config.yaml
num_hidden_layers: 8
hidden_size: 96
num_attention_heads: 3
num_key_value_heads: 3
head_dim: 32
intermediate_size: 192
vocab_size: 2048
hidden_act: "swiglu"
norm: "rmsnorm"
norm_place: "pre"
norm_eps: 1e-05
positions: "rope"
rope_theta: 10000.0
rope_fraction: 1.0
qk_norm: false
attn_scale: 0.177
bias: "none"
tie_word_embeddings: false
parallel_block: false
init: "normal"
init_std_qkv: 0.0716
init_std_o: 0.0
init_std_up: 0.0716
init_std_down: 0.0
optimizer: "adam_variant"
learning_rate: 0.00192
beta1: 0.95
beta2: 0.95
weight_decay: 0.13
lr_head: 0.004
max_grad_norm: 1.0
warmup_steps: 453
schedule: "wsd"
decay_fraction: 0.891
decay_shape: "linear"
final_lr_fraction: 0.0
batch_tokens: [8192, 16384, 32768]
max_seq_len: 768
doc_mask: true
train_tokens: 84270000
max_steps: 4710
dataset: "wikipedia_en"
Each number is 500 + 50 x the weight over its row's rms, rounded and kept within 0 to 999. Layers, rows and columns count from 0. Numbers have three digits each. The size before them is the row's rms in percent of the matrix's.

# gate: layer 4 MLP gate, 192x96, rms 0.0896, rows 0-45, columns 0-95
# up: layer 4 MLP up, 192x96, rms 0.0851, rows 0-45, columns 0-95
# down: layer 4 MLP down (transposed), 192x96, rms 0.0819, rows 0-45, columns 0-95
gate0 106:502437528550483429502381567563529481526586519485520426416567504498425390447594414510489521531554437554535519451440497484633527473493496456526494576479510475482477570460470594483522556528455481548571485565469467483552506488517416498470509455449621537586499531501553428556503485508470455507
up0 101:448480581475500448556497444472524578635496534467521565418532463574538540471524518575469474503558457445521433519488468452474494566522479509506515503535401450465503478403518437484532439585464366490450446485523471502488464549399504505557558527485460589557524487412488485442455512478491420379
down0 100:564584542541513522496403519523450523476536505500469508439462446575479524491552520504559461369521444514423549533543507474478542528479459497479457464423581534445500510575494444503477531434496458597432482359422590482426507495485545584505449518533526599481459577498496488528543578383490526533
gate1 101:510533431480493558440510444478497536469498538439490467530429505421520540522528476434469618523436456495439559459521458485526438457515497480465409453431530564447497536559499492583444525512367462599511399453461470565465449453427567513497428451543443506461451444549530601519553509426581467509
up1 099:545488583528512435525455460535504526517451591473524473463477508484601490510503462485539554514518506495492473493557533591558523507475360545532459486568537532582541493379444372518551505511547459462477486448439503462470609571480498494456449583451573488518522394533426426495440497593543481552
down1 098:541521540505429507502527545485536503484378507524544507500403451527544489601523438520390611491451525463537502530519529581477455446566457549554500478409478550417527415427510466501463453522467514498544394470493515443487434548400566447521537398440494498412447571535472521482467505458473482427
gate2 097:513615499517478447507511571507575525442511487427490529534429518545468489550483528415553633453440489550512509466549492519480565431501480484541484509495448602534473496489502568496501411512531521517534496563650454506482447564495418502358549509493425533479584521492478456606435504480529449444
up2 092:482490515474474578519528523451605566538475466492482478502516483483506417539602551623566493539498603482534518499456486457546553391548548428517419564512500501425384428425589566557504466489468490457508546504452431460492499432409490440560576410507559545439535505490494475478477473459482520528
down2 095:645513510491547410464501475502539499523539526556414613610433510534561474474474481462616523501460481562515579581553512515502439444447486542424482504533493543536467487589631503426537508484381521516598524538526524513544442571466506476546539527500514518447562469454519526551544482497480474476
gate3 095:513429545513575488450568541485517443504542457539568499446564468418456505535431428526514455499486547493505552360493409519638541465472508486495486586544555504472517463527571432546509503447440498537395524537607506566554500528573478541405451530534481437485500425461550523555514469503413531525
up3 101:595598504466495547497423540494523460520576559546498523435548411542530431432506527503512533501570503461486555479427551608554507496476526517514564488547496411534494520475537483445560605507437554434439547600485524479441514520537447504472554497515593517506434463558505476627511510531401509397
down3 099:505426485447423475427490499456509544514502516523509502501475587525503449537526541436430574472480394442590585535492526509500515476586550414574437550562515528615511487348502435491487649494473572560456483485589567493595495495479516453522444462508524497548449542478492522499512503517461535510
gate4 110:517475479496588490409502568492502514463493559444442509597556624495455490470535461491526453525542506533489472549559497603626427474598443518449497503503592530599514470522541534543432507463469591397493489497504486504444580534439588513546485450487490478571552514564522509494511477518384454543
up4 106:514476521456456566439565501500393450581464445500582474422495529570457522475479476536484396576456494491566535461524567447504529507525484530497514416605587476535545463481411549473514459532522475603566541488525614482499496516566462477517424527405534525542490443503532544511531547411527624490
down4 104:558575442444493456405559441485533505473478518519473439456581597522514538549438508540460543513454554460513522459472466471408482515466535511521617533460443495458449431505477524524491545485526635455539525575532497506595468568479506381574501473548463565366466509439521454446500495476571533548
gate5 103:484660520456546574513521473596435515527461515585535563516478500374427461497556529486558455563508556438462537412517521425558493553537459491459512421514531507440467459524514457519431479503494476489598473528484447471514489451530616580549467488470517476524485471486478440544636478583494496537
up5 107:495581501447440487521516514476450520565535527552475580520527457373520513465571470475482507477452492499468520463524496464570364553455532566592538447537599517480517540554588447422481521536524508513487462533512425608623444552460509507537449509469576517439459532488460577517525416522558490591
down5 114:523455496516386459477603528422549491580492489547517482556549531539511530482498503459476531506551470586457473458491480538547561476699431453446486538498475504526590521421512481425425479537506555587528527540425556429464414494501523508522543481481498511389462539514574555475499475499442490582
gate6 099:520585483476455468527536459585552517535609477538462498477500544560475501465497577361577533530542552592463526461471463538573583460510493453501513491475483510413475530427430552529415389528528518504577506579512530590543442487490518519497506524508391578441504548416542562556529514529566533514
up6 107:498556424530496570592517485531558528451483469544426555519444517513558477456582539456598588456548543478524489570417428401487451511509432469464483516523580530492443448423498458512449572567550454529475532424493449517498563391524527525530555547491521496548570512471461539482501451642458428486
down6 101:474518502503341472489477441564507529443576476572552549515426489417563563519439486533557599454537441456457580588523545433461471474531508546532505397555487495474466507396527494566463431586545541516483474467454507505481522497571499529558547364491539464478535564493469511491525444549512454553
gate7 112:555535471442552557509495582466458544486527525452440479531518529436439416477496462581509497484491543434456515533456579461631482508532485458465638538544546532523492491457485546589480467401478554489553554504581573466590528397397506486506477501548565451577496550546448571549472496535467443509
up7 106:523526518456401492497522450562549506466474499438467521539583603484402454480543524469510425502505463611540436510496579465436564502477480608496393456513532426517539504448538432516478434383520536543492558530494582405533501478458553473549441563509541602493492488573458566539544473473492459460
down7 109:419446559470474420441520569473403461453460547536485443557510501535507416573496517486529494649555534485563525504464432427517450444490542519500532572509501476590543504565500435507558529443422477399483585570415476553466492474566483551437516416517482440511482537521513553586470570524494484448
gate8 098:521604434488470505450604530575593511347515590539524561469488481534443438468508470508513502517487535479449481462444465493499515487407395539510476599577439467482452531531538555494482554461514578506508500463534566505554524483511489506466445516560528569552578394514440537428473467456426462575
up8 098:439579494571456526471497525460555516477574553423487469519445543472479444451457475639392515459501518516496556520494470442417499548462527524539496540469417479444504591552522538557514555472464563475516435525506626515525407530381542436407507471460583487498442534554551555528490545468450447493
down8 102:425502556537507470393494469549536473431493561466543392512469439567532506505454526515348447535485522512455540583483520513453546546468489517620499502540498489576491453494567474457559502462493553496456490494456599499327548511474553523454500489401450524554471475558505462492485514450398478510
gate9 101:484514488545535484573558537527431483598410591419463596555382604484549491489444555619508471523454533488551503488511493545530509575570564469417463459402441559531527524472484471586471444522560469547490498517531488449604537520527488493462555488417558549553480514473523474482516456465497425533
up9 096:509495489521526608572620420504427519558532520495487532502597502459529489535456571493509512448505473546559548562658502432429562471473491517498504532491512508445533483503513454563382509551543564590466535462470499509494497420490496537455503618523564403509469383522452502468417511483486456490
down9 095:423522506510465487378538562474606504474597554553496460603458460601528510532498471478482544531489469473492561448522474472642585521505476501496518577519584488550487560361467470430539485506470496468485484496584494409521456525490548465552462389499454463469449556550512541584493495471485466527
gate10 095:540490460506547536531510509620537527545556506547486421442497397540375631546507483596491564537392459491463504452473494512529403488519475538537545458545542475549420533501523406494418460542490544638463498500537515543470459425554470517533481467541487469480550462445497520497527397484477560490
up10 097:484475531639539494504462477421449510493468483595495459488429398548534497487509566466523575576626472549506449499461483500413566441547456503438413576516526533551558484471510488490584456497511562525550572477519528482499470546510392493445399536512537530556578460448493431455519455409486478466
down10 092:548533468449462481503550549511486454516352511480461445513522576374399453458560453528504484595407501556453481520458504546526495537501563576373579458474532588416550516518469611449470563518482581539450463536478431520467434558494545458478491512532532486471468487421464514486488485554490525524
gate11 117:577541514500511449477592487636482487469481452505490540485402582469481446528514476458499506499525469395408497527469526505531495403562488538564491550559474535508490414523521478571469557387513427521382554507536568510565567414572549529433510510475470496474463526549501554591485433425488451472
up11 104:431410492548512500528529525436499579498486488514500475567603536482383483451456556508503416518488463538495442498540482549519556538541505539495603545654540405581474530562510464454482527561542537519549551492464582518388356508571458516502433501563516517516468512524446487484578468513480510500
down11 102:514483558461471426441561489511500440631501480462549411629490436435468538454508449493521444408415480455488644518471507471524395520477475489566447548486555532482574577494484505511528587567502516539558455476453562563476471445468532464504568509449496451479489563561459556495515514437557494552
gate12 096:486497411525590438523415407557482476569472500517495496439539452526429468528515386581453476473569542631537583439528586443573534495538571532560451470558553520508522499456423541498522447503412484540483542516466545454528483498431499577494382541495461425569508471470499513459439478495538510529
up12 097:532494449552570432538511544497476590482496501395543461432402478545501490539473427565519408481500495549547585498473611388495388486629543437552453448502543491450495504506477468488500440447509512454551458533551548495420565439480542473526483493507427553449522441412474493411489483444509521526
down12 091:534503472456488598505491617470449497571520473476592404454478502484514470448448472538589479474529461492562415516469500504604460523488490454509465427471432534482507502453521382538451476560462479553525511551591550433383569509525518469499557459511488509380427414546486518480524500574525523599
gate13 096:548501510440502518570518565522424430620534513473554560530484603555544391543472500582535413550537463623544495534481551464461536498536531483551433499544458457429514471521429509494437489514496562546470499452537537398498488574543617516427465455559437456552490494535517502559463455431556485474
up13 103:453482503462524485497354539565483421470535495564509529548563489480571477547565594464509528486445466542461555461495435425463593556456466535538430559508519465475497533455460557436502502646489407492559392508493479465530430531476482549497524510563446484493476493487563511415480404487564422563
down13 099:553415529482477428606436536466521554438562459507502461420510455505536570535507549446437548547438564496557501430477605508519607552564556413479446455529493443615508520554503482419507529546538471488505513485496472433508548511568499419560468548396423446482478536526534461455581487469491436524
gate14 116:549555433435515502498492480543515485430517548482448529527426441547444435417624523505542515524526527499454486434481421438473526527460483482502514461577470479463484445601588543506458496509543588444503476550432488543464561539490550455478500609534487506633618471569448520591473495593496451524
up14 113:456595506600519468531470566438573482480504478557473510502491501526427518444547568444568609476465478427486599522579496490580462461498526347515511581563549440524471602489471478498458548516509491513481489520488377562497520451504538563569558525544417424543489512508525501539427499504524440444
down14 113:555589574480526471539483556525514461513492518501554501438501488495543439571535545569563573428480465401475576544450455537570576577509461505436449430528494427400476536531430547502509588470479481508527534406520519570561443476601585495485583430586467494538488583483525551499520472562491514446
gate15 110:499552523535434548523479546522559519483534551468511483573484530475424461532598431515538549532569481525464544397483451561514499582479497580501494492505421493404461492520507525523535430500416455471547477483521495547558563428466513562576402569526452450580571476563574596530357491500541558507
up15 106:469425499492485400489463403545522546553471524494502509482401551541471398506543438582511517494489502612465541506553470561526557450484362554484540502478544486485449527475566451527505569470545550448530495588484569534519625451467431451549455522527526514454482571558527498581514549569542592496
down15 102:401492465421448465463521487454566471465563535473487543529597461525476524502462481570522459462465461502399503471491544502606512409461602481515519515450490522507422430517484610534472435504531500448440513594486501434490435461543383563410492537607518499446505503478453568547502529413548508563
gate16 095:497512531541470487556539528539466511441450478494498479506511447477486381449633432386550461538529605506550579598431518527577517496555465542570483462536568483519504444505540487508509480497565581435511543496467507454509407447465458465496489451529579510620536548471583385530462439511498513459
up16 098:556463472471375644463424515471524530546561551476521525506512447459474479548481534558560530483510487591435520350637451528559500527481534413452522463534517409548472489523447478552485484522491547507522427553433554443609482525510530505452458535546427544521460499472477452455491442480462523527
down16 095:557498421564461568460549479505486503480465572475491501469519504477529371455411512540519529416567539469544544511512549518501488525542508502582491559469429618460554456483512530317492502437499553425471482428451512485455492533520534395576446465494558517519515560503586519430503572539476426484
gate17 087:625487567505424403518580605470500497600551538570485527522429548437503510456508527508543502491429430553486441370555401502496507484442509515568560553475593508540459493541577519500582539459508490525505535544505425531499532444464448499500493490575526530468463559529567573463601544494527491518
up17 098:573510516555518518512522496595477556526538490551427509421461409634524391489554481496517455463563523543454504477578479532566572478403539504545569476457584501498355459521503508573439446475480512530431517518451467480568566417552485522587485518547581497539550485455524455489565528494524511548
down17 099:499508561450454458613494475472513480526589494476405527563497508385525489426516484487444590484497473468461584512557431458576469424410434485522585580526502571506531566520567456514560449463510407519511499480433417464543398531522461483533474566483496518466434514501442482553496574396540504481
gate18 103:518612506442377533502435497458412486447532473449470488542494480552563595447445423537564525528538501503311548472491456394465469483498453486532518464520501548499497489541461551466470486459481532435558414536494584525510559470476416494492502540571531519559413480483434430484527565456495466485
up18 106:474502471470497534511474406508589428477504441505493630528499507569477557463540499549507466418617498394440524446443460470491542515521465491506532431498576515453486540535466522417412480502547479448470458475573456594487502463481494532398503508592492574510500515534401508556627518442527430547
down18 102:466505481512502520366497538542546487485463486467569457453511429531438582538464455571485490540485408588483485426498431551492471564575479459481509468457534516420500445474515613467417501496529508550504511456483566448419536429615493530449561487526558642482486557439505480510514551392452506525
gate19 104:565460428473527510503430510510428511484641529531472552472424512434508507517539426589516414476551583539377535488464449464465484425599410543572411539474509537519424474484452464555514538472528468524497502493464522564526560489539563501496524533502413505487478417468475553478517377579465534529
up19 100:586511477468449460499452452499491551545533570470485519546454483450559501529514497564575439517507454467531483523474541534485557489539578518309493470530429519519549384458625511556471513502516427518523488544577598552594549427468485532602528499473459422471530445505431509546458504512513472556
down19 099:521553455564494556486445492476477535520541449538384505448364593495511508458495549535527488522508560443511485585584482492437400517516441508427562502508521520504595508557454468573520534444516494614492498487546409487476472491436489555454457553551425416477500403465538459515391436506546518542
gate20 110:518528466512592491533506446501503435491508534466367511481440548512504448513451463537489429504507520551431414578502475615565450509440525537433600569470485495490522431541521460495511530472498459497476503444424472528519452540566556544460410517593485359538550465472430512483508463444546540369
up20 096:557629490430472471438483563581494466480596539550508583474492428515552502487556506541478574472448527512470418581468511566471538552605514540481564551556451474434560490550535464594604494395538474482452475584482498559456472574554464469495544483466522474499489520506479403519415498492523506426
down20 099:467549482556437514529541460456523441546387472471554580527508385465489498573456462426447432590470459548473482513460470443602464556480416445551484396514481587420563481427438486496537608429475574480489502470435550514414519530450563491509472473502541539536501456518520512438508490540483549433
gate21 101:555541486420469469522548612491456451517516544568514422462389491536537573451459514479542560524426520557452443386559510432494471570451507554402496431431522522467439601532441471512482582475396507563580514497542486466476487500583545463466512505540500467545475397491433517451541494470543479465
up21 098:463512613500562563454531521528516481382577528503386445511524540580593510495506518518604466474492521469522549525475576566501393561485503507507606448529537527507586467520508557548504485428433400506568545395476454567460513432515502504517493491536478479482535536552521544471610549517479524565
down21 102:397415515516529603460468426492487516476500427490445516577603518487485412469463465486442490461530506489554599565499458468436540462481502500542445472501580553521490520396464444555426511501557497519440471456488536498386508433494580419466461584485448556614487454430495424456483495489483451455
gate22 115:588579440393494522591505555580481462521526448511459596486470522544517535415494418454514488504513539487536447492456424478560370511446473434464517467524551452472469555632418448515479440520506546475556493481538544529588477542595479502482446546542530476535526579415445450453482465495549518531
up22 106:567446537484480384518361495484581447577542483529506516496410474555545555550565491548454526597510439444597538473437501511466538451489471544525507563530550411467515531537574474470507541525497470490476507610539500595583534555456535431549540477520492457478548557417489451578487501484472428444
down22 103:429415496530507388519468553439497472522512527452443523496475548501501492404567453519495471482488518508474498544475486498553442570544489494539530465484513420587530539488591459467515447401357538492483448544621535467533449373443582513531556502533557480446461517566494515560455609472448466458
gate23 100:491515478406493515592513592486457519544519489550393550448471374517550492427562571623576404517548527511482475417520519487460551496538439568473513438528512573464511419559590531516486407524570537531559558442486548472523476448477494447438464536482498455536497536526464474502464418491528580529
up23 098:432515489454455589495470463641518449574459490484481564418529474475498515431550422425484500558535439520561514534462540510509423546499503510413570485459537434455532518601461580562480546440411482551424447555555564536559550546494500467553448527513594558518478568528460440521495526588505461513
down23 098:460404432531448538510549505583510494500456502504432419473595505508512501445442422432488541432565542515453530504541520506500387490516504494526529463496368575470491479545564424467477533582449523588520522526504556538473473470561492439505505574472418610535471584621444452521465529517468434486
gate24 106:492512510439562476620513491537437526514494512487545584511478557488452506501403456561543512567443582454504517485504536474470483443477413509568501442511569500512574537522405498449514508470426425518508511512587489556528509501581498456564407562542514480533577544434531409414662496475522571496
up24 106:521543428521458481500443492477470415469471506500443590475438500423508469579562442501489514488561456457483585516475463466530542375461477465527599506542506538520441472605481460433554503533600512550553539500569542567498543401471497550524457477568471466491521475559435560498455372472617537507
down24 104:517480443466540499531566464545505595460541384494421515539450567485472472457495599566492531458524621538392488465492518517479535494495463454490457406404490543470453448584516513480488520528542399511503445513509498471467384598466524487479423597470492469553475565413520483526507455438420453502
gate25 093:566464459459483448495487517492509508499492456497482411549596547484406514527554438527430530433447472551516490503422598487557438477419538472547499485426515504435508445476486473551442490465527528535469559503637484586450505355494576540485499432507390579498534506507534447612535519496518564469
up25 091:459498504566476513566514420419449581571515488482525502445538497536490532492477474579482447486491472472398446525440552453552453527521558568457494466540462549540475483467484481600521550506566559412544537487530576553469577472552563512515394575431440474624503463450456487576589551587486440481
down25 089:485528509489520429507466487467493539462497548448438539419554571530511554468557394485464527499551460521453484531424548652565522487522453432504518506490427470451458460559555493434513571567454438589442560569556515479531441479531562447490398410548511403467486559470458450492394485529527491533
gate26 095:506471494507460486597500463497475597560480558411440487644529483522458535392463533457510510555519464427438403524494467417536375549456494499415593581507526576471576492508503544482551538496506511514555478503461534550538498493513459481534460519509440418517565490436457562454568429514539494577
up26 096:504546470552499461441468480543560465524505542497489516503410471500490461416521520450498461561580580542604511498466541600441498511457407513592563526451472444524464447481526595544581491473503532575458448629526601431448429513435524429482531469493528483419428538473464465505599468535547484473
down26 098:472381485491510381616447513591544445552458453526451454527519457615545528429491504514549571455504410518440503565457530424488443554563485487459549519481475467471538545559511517398497529506457548439520527560476514577472525527547513529458437595532505530497548394467420507501518556485530577533
gate27 092:419520486453565502396564479616465548484506534560538520464437463548543449492522427440580548562526505525599523572523465508449425503543382470474536509522449448489552593548390496589508428494452404583502526566549492449496543489518581489491506460535404482489490511514495490484546505486562478440
up27 108:464478557531480459485485511448471435466414479503585471540592497439538451542529467475489514497552457523505387575544504507529481571466464516557498501548464454500627513448457450474440394572508481547565513471526546485449452595435522509426435409479601539448581463532456425544486496462483617510
down27 106:506493515563456502541530487450573477571458516411607557500534489459460502507417543448432478597506401504508335484506560527524463485528446591556516514430533517525535448432508507425488552505556491432492499574382558519452519493476536475444455397507521548531502481541492507540510518403561570529
gate28 098:481503498487496458533513488514379425419375580512451446473524524493461593463608532544541549518428444513421557428435525381501481520487433526487603557492452519487486573528471506543467501481561412420463452549508521519546498577584545598405520548529479485506567468493470518525496510495522470487
up28 092:500542505475464565509532482483529553512567522378504410581527555495462402554550445491461435523563558448508402544478528518570527569598478546509508404509426431479485525438532583585538536489495525482490405510505549506410522442497537541502490397493501455463517596449450568534499540464411523478
down28 095:564575482512454395515428484464527584545511529503472467539514473442509505478443496424544499564539516581384554543440484484452497467514544540455454515561493516475475566627534531473529441546507471542495573479426435581503443547486502597461397517464367487521539567448599497542497491509435543495
gate29 117:531590498484520515549446568565446459401494469432458545540492477526465471459581543437574605540485495457527442471533466558616489496565482495539494460525436478500481515428534570617491438475550541496476536552590439463498411440460564491568474491480464511538536444551597437575484493557552516427
up29 105:495417557532501516492550442457499509499559475512582474510463477539417458563491612489570542568562507544430523549540595501515480579510516521423498539511474459551558505489488513436616578391500481539533550475411461530523527547516571505406512462561553472472375465544428575469525562447536547489
down29 106:526520443561550458547555554440473494524471520490514472494474570465573593396483462449546485419494565424407541554523511485498532430557417391562556597434428494522538493541524487428498447480592548530422469506490479550425526445494468458414536558463510568495532496601427496582531492502510488507
gate30 096:612484502478500403531427524542534481449481539478433443466507560495464493473510449470496499450509516392543547459551474569619397490463405487474447480552566498432460452567460574499406508561453489524582570508475471434496414413544587499494507417486547491501497444440540523571506460560475508452
up30 103:480531506473601510422458415503554473499466510515416445551587456564501557510483569386540546464521485530448531563559554484444469477506557544508516493483459455520488508482473524479469458502543583536530459525558493492538556491506522471516482527526462471453480453407654493572557525537511538707
down30 104:460435494552555454415430488512472429549483525598520449474513518529527550566460567524550556542423507591554483592448422463556538492510492433466551490472415512564530369458440484558500487486492468539518436556442473468555472535446580574423420530463515535466549461425513452553496580487489456560
gate31 107:559503410458574568435456531595574388430478535562471553521425466384496499464588440501587508516517600466410449466461438573578544489525494474432476486460509466499541503464533568505499543484500491547485504582504482552474473504515518520498458554507524509520426537584556424531566460564557436554
up31 111:519441445531580489520439593523484513482478578484478527483471501541586480588534560515542506495517526501448515478492543554476461463602463514477558516483467540427541455534397575476508478542533501441570538606519342476486520483579549528454499567543480484436491459382531461533444468539483380578
down31 108:433526535510532498547496447593556618489520446512535478521475473478458529615570540494413480391429445512561432458518538471507474536580474455584527507503493457486559508587480422483438507571555510552560604519572520392511504539459494474502456524563505523454516511501472592523515533445450393442
gate32 094:484393518486506435585470483557577507586620538420462503502542567554483484504628555510563499531456563484577576448496453650509538564435487556494542524480498523413484476539537571550524475481445513481507374563532457558504473418474484502553522516521492463524548479533553484540494546505557487483
up32 102:476528526412491505401551469588606550524490493459506563450480487497422486440490486563552525522478554508493557527409472518506540486517502646502551440512518499392487502504486626424475491427536509528514446454596511450520424466430481462535553492466501533533523565569466508533538408593421561486
down32 107:386445522537541528532511487474464518453509404437487494506477544459512406517541487500500485416576565553486544525499470473611538441467420519576427517501469509517550473365561458529508509579569472551572482534515500540456454492608574464509476504500516516525501482513406556338539563549477500529
gate33 090:569505527447595360623564521516466608471547490420502480554440574488491556438423472504468493429459521502536443556516571440493496479458497491471520501524531511475508478557555490483462548410413514509486455499600600524475441508568520460446475505486550441584498459546413468589552537509480486468
up33 101:530587478444453532500472525530451495518484531470538436592454484552458431451417470552440448530501642455441454470562531596564520427471563526523447503461493463443479482528466580495404524531417435534426590452467505522489503541514535590573440509576420505530445512576566544558551502486496483493
down33 098:553434575550500386499501416556509489495550474482530518465521562591458498528478420581423449522484539554488526444543422484442480460458463477502588420474506516599477476611473606498440589529466489459428531461471514519555493438520476493450494615495424461533540540491463557466503471490622509490
gate34 100:538598555603465355537515471530462495536399607508513552499456396496478487501482529446566577587609517451522583533428499526554498477478524416526550523574481455435522458553585560436435530539509525525502524472516520478447502425437482497541550466574434514506494534487508528487449516515457536561
up34 101:537491602484572505486404434558456418590466533584416502476463464527567435483471590493473586509513440450533479484446520524449516459554480553506541513429543495481511408463595516510563521535416508572451541551439458467424552533583516399390518568482523531453519435491500528552548501487476517500
down34 103:440422454526456490569454611597472479541559601482448462435533532464545544548503581544503522620510517435481468560514537513485568462424515440485539485550423533508520516598549480588487529524514410604505600466495454527504550516486474541477447455557390533498537476457482493577476531525466523444
gate35 103:513532454546491503628484523533528525504465541482526510455458533539549509573512509434555481522534556572529525400428486564505472524429465445527409521465545404431530610542444454527399420408460497477487458509553501578466507582521513550499516486488368465482516553423461574503513436429564539493
up35 101:481486522466452470481507569461478524470537526459544497483516535567498533574460511493557536496470444462560574354469484521415465454458497522503393428560445418464477526536551502474416426414466543465435423529458547445506476434527490489495518373477539567475436440494498551526429627431545475453
down35 096:540456570470529526426611445545505507563445563490459422507469584465613466465543469510419464516491536515518459610458567476560397549492542547543536550510447603522456509506463554544537540565504529405475488497421511498491490472522542478421516538576501463401538412529553446542486530500574542451
gate36 104:553565422450517454526465504481508501560570524498459575522539395410400415556496467490600489530550504452495457481504404492579491445456436580503526466501474427531473436507472502535476462510473541491575533492409556521581497473569517532550533539564560430423525554560435518538475404466545591467
up36 105:469484540531456549620501491512465492525453433515518517474400549518501518431495536524535578510469512554448527415388476478541527552479522480559458540545588577604499565469494409496566593479535453474492534499491518504479482529368422402479495463522455434477391558540456430425518520512556458485
down36 104:576526497446527442549527531470458516575483475481500604528486478517536522599475531477581494533530548428533614509415483469485482554541536455482444519476529446472554576549456567494402503548478539474541415596426400443568571525528413589545551596472495509516453581475508502500472485448535509573
gate37 104:516464493490679467650424558561472504472529513440397546552443530478543572476499587520594433508450505508507551505466480495533525511436492509509486561534513487467390485612526562527433478507539474502494559549564534478496510533539553519508463463515497461550598509480542504449561467510603491557
up37 104:467496610486531546487533448468475471494576457521536442389423520549478509494423464389534483469508464453562526449489466398480458604574518537486520423396508429579478470508443543579547489538458471434450579430496541404491520531486491530515501524489538467545494571520547449504536550593601514504
down37 101:433513568514469529437520558558503502427532600439535449558469524440478476528489457570543501512579530489395498480482526442528513454456528576484510483509473491545565422408483484493502531572485462614391430465552478570420546470471555508538588370483456481621585500484511517468466472513515513542
gate38 092:485516530474529547492484435470462542480436416505512469590629521518558452497405538402521591567555578509482541496504513465530530535545502539441524537550550524453488445479558538572492349587524442537517485501472469420529401489522511515520502392500560463590481524543484541434521552421553484506
up38 095:429539528416495504456518588478526542509514510472441497543566485481425556487540418438546458527488488588459444503583516503453530480552545477506539469517595462498538515508478484651456560530510592525551506485354510539516438496521435404443493580474373460512485508494395495470462471535466450525
down38 100:465535542538470422514497423492497507551551495521497648506409549529496499474529535458378573530558495554551495529553493549575502548499492546625476514518528474509480501401517492468489448398508492463569573597487422516495605456432462552569426464537539528508588534563495544465481496537508509425
gate39 094:522502529524534376455481581460485483465460569470467423486503527456528497603400430547471530510488496508445399494523407539509523505481503501545467617436507503410481496477392484561457473453492527605555437491531453475466527562530492484473472448489431421475445410540499519466482541487412561388
up39 092:421529544414552521514507550524527499502510488602451493477454448625466516583516448561445530540534531442549416537469461441482481550539485589517506548562554469412479550488549515481505497478451519528613591494505486476525530449533591488397485474406473582503542499558478513546601523565407512444
down39 094:360505541583467442512511505478568433505416547431491502535491550502544505491451507486346542499499430582427420447574488502580510449455492519606497433454427420571510501444475414396484532457479521495488447529534491527412505461457508462482489450525543486472506495441455435434460466460470510474
gate40 103:542514547488574443557480491540580483571503588476458386546449559591371474549510527523530527527482569552495521519513497468463553457469509589475406575577528451509403495438477485526415537494449431560519524475573460582423459484514450477510433414513418484508450516447523497508536501407522522468
up40 100:486511406462638451529526422524523560518568454544463506483458442479471549514537459526580463495471423511447447520493482491451517516521471443555555533512476530489505543568574419507490436483529520477395439513430529467512517491446540508493628526479472589385548389469437390512532444474509423517
down40 100:639568517456560518537394418575548489477523586473538571497432415453575543536454552530578514526491494452524509509427448521451544533479546576355548524513491458529536527569575529495518488524507478551621441526518451522500506559440514535518443543548508578465446473479588494503494515475557505524
gate41 087:533458418536390455463486531587500498545512589550499526562511578458433487433523529496478562532530446600439465515473513528591529371536473502506527475621532477475513497439458525548456561508497421550448488529461460432516521481427495540544469554424446411493497523513572581419473473541445541429
up41 102:472538496511579417485481435500485557403531497414541528522469484547521492406465420596513481530485495388467568531514450458472440463468554528432507550545462431528463474510396493445456554528456539461445512541458504531592458492492441558582376550492508394490585551514453489496505576463480452435
down41 103:463574484493437444552462567545492542476548516531498470584470633591567438498583480524395535458519546620556559483505478505518492512599493449534525574518546603475499547408517581526426446423530488544491557571567507490554456526452517534511433448510502562474521519450543516456450531511442463498
gate42 092:481492479475562494640455536576494549431524578539538506498447498541526538496473519523519489515432555469459450508428519492417504351479489540565533395453501595445440425511450549445474463518493493421413518429505542410523526532472496524436486508583556520496464481601500489465613459509505470560
up42 098:493493411527487425460536558517500460481587527490513547387509456524420543431517508524523481563548506441440525419432505449513386531548443433522534482512573634444584541568450460518443494470509488423558559464512482501519496372556557560527484563511499533516580499481541507504568494601495534468
down42 098:490520530636645445574422508606550546424576556475518605534435580496463523591544514540479493597496538498413508506495551485481530480497542461484534427387556545491483454433560430470392545505484500501504490477471539423470504513503558512506501543483472574481499511568483522516449465463478489483
gate43 102:589461462513504506593419557554465483547507548528497546482479392463579501408521393529493521519547543525540534408487378519510530521528512499444452449522463529404459451580577510535504465444525490527465472575412500583604580518522461567575528573483509556523546500524466481514567505538576538492
up43 103:481525513492485473458419521497518521481586545524425459521571571496485596473532445373451525511469475460575583550484498544485466533488519407458468575448562399571526480593480451531575509424539554445441514522346478499570530505587579561470441530471497544470529529543478557460504506474459490503
down43 102:461416472457432545446488461490480520464473398506479417671406488497493508495518461558540495495483502510540477554463531499448461534672526476555570459578518429502548540441485547412472447521456545516502525453570461553509562627551510509444483414489473506432559471471525519467511499502501455513
gate44 101:521444531433457531511481476540459420546409463550518463512526533479507503486509507403480489609452555556446397357472440526525545433498589477483512589594556446473433524440525536484448495524495504530452484554533478415536511490424473492533491497568524548571494401469574544567483579476515445574
up44 091:499508484551531422572470539479528623514561528517553497568491415509464540481498422473606505511491492503475489565400470428523534509482508464497519457539522627536508443495421467467528534496500598548481532560509538539494473519479511591662577507616550469524494499465443468587561483564554526514
down44 091:485480509481539459407509452572545535488511495522423504438536456413444481463461526459555460536558509518530507427508594504587520431561497450489464451435421520591530533613532510584495530413486547448475529514516541531565537398512451458461603552529513512605445452564480414479465494539472586539
gate45 100:538509540559550491589452580492376539428530459442513514467560520447426388508561477554559501517575530476530529510533432570549438602556484525446486434430483550521394504521458480535452517498393494460573443549396529515494430565510531474495560479516451475546431454511525534486555496466444459469
up45 105:481526436500531530414544399489498502414465455455475559436376465537490526546468488428469509511519517418421504519538538510539401475527433511539452487476538532559567589534498549500469563501522494373565376497495479426481465525459612529534516590525572534589464524575521501479521489516482504427
down45 109:461553529550485683586540511407472517481553552502468546459548519456521573507597479526463440471515501520533483450510460526529524583488481427482442546536577588543520499441582480578405535491547503560532476457539386542485406591568520468461501485532436493543442468507535441542483481487469501483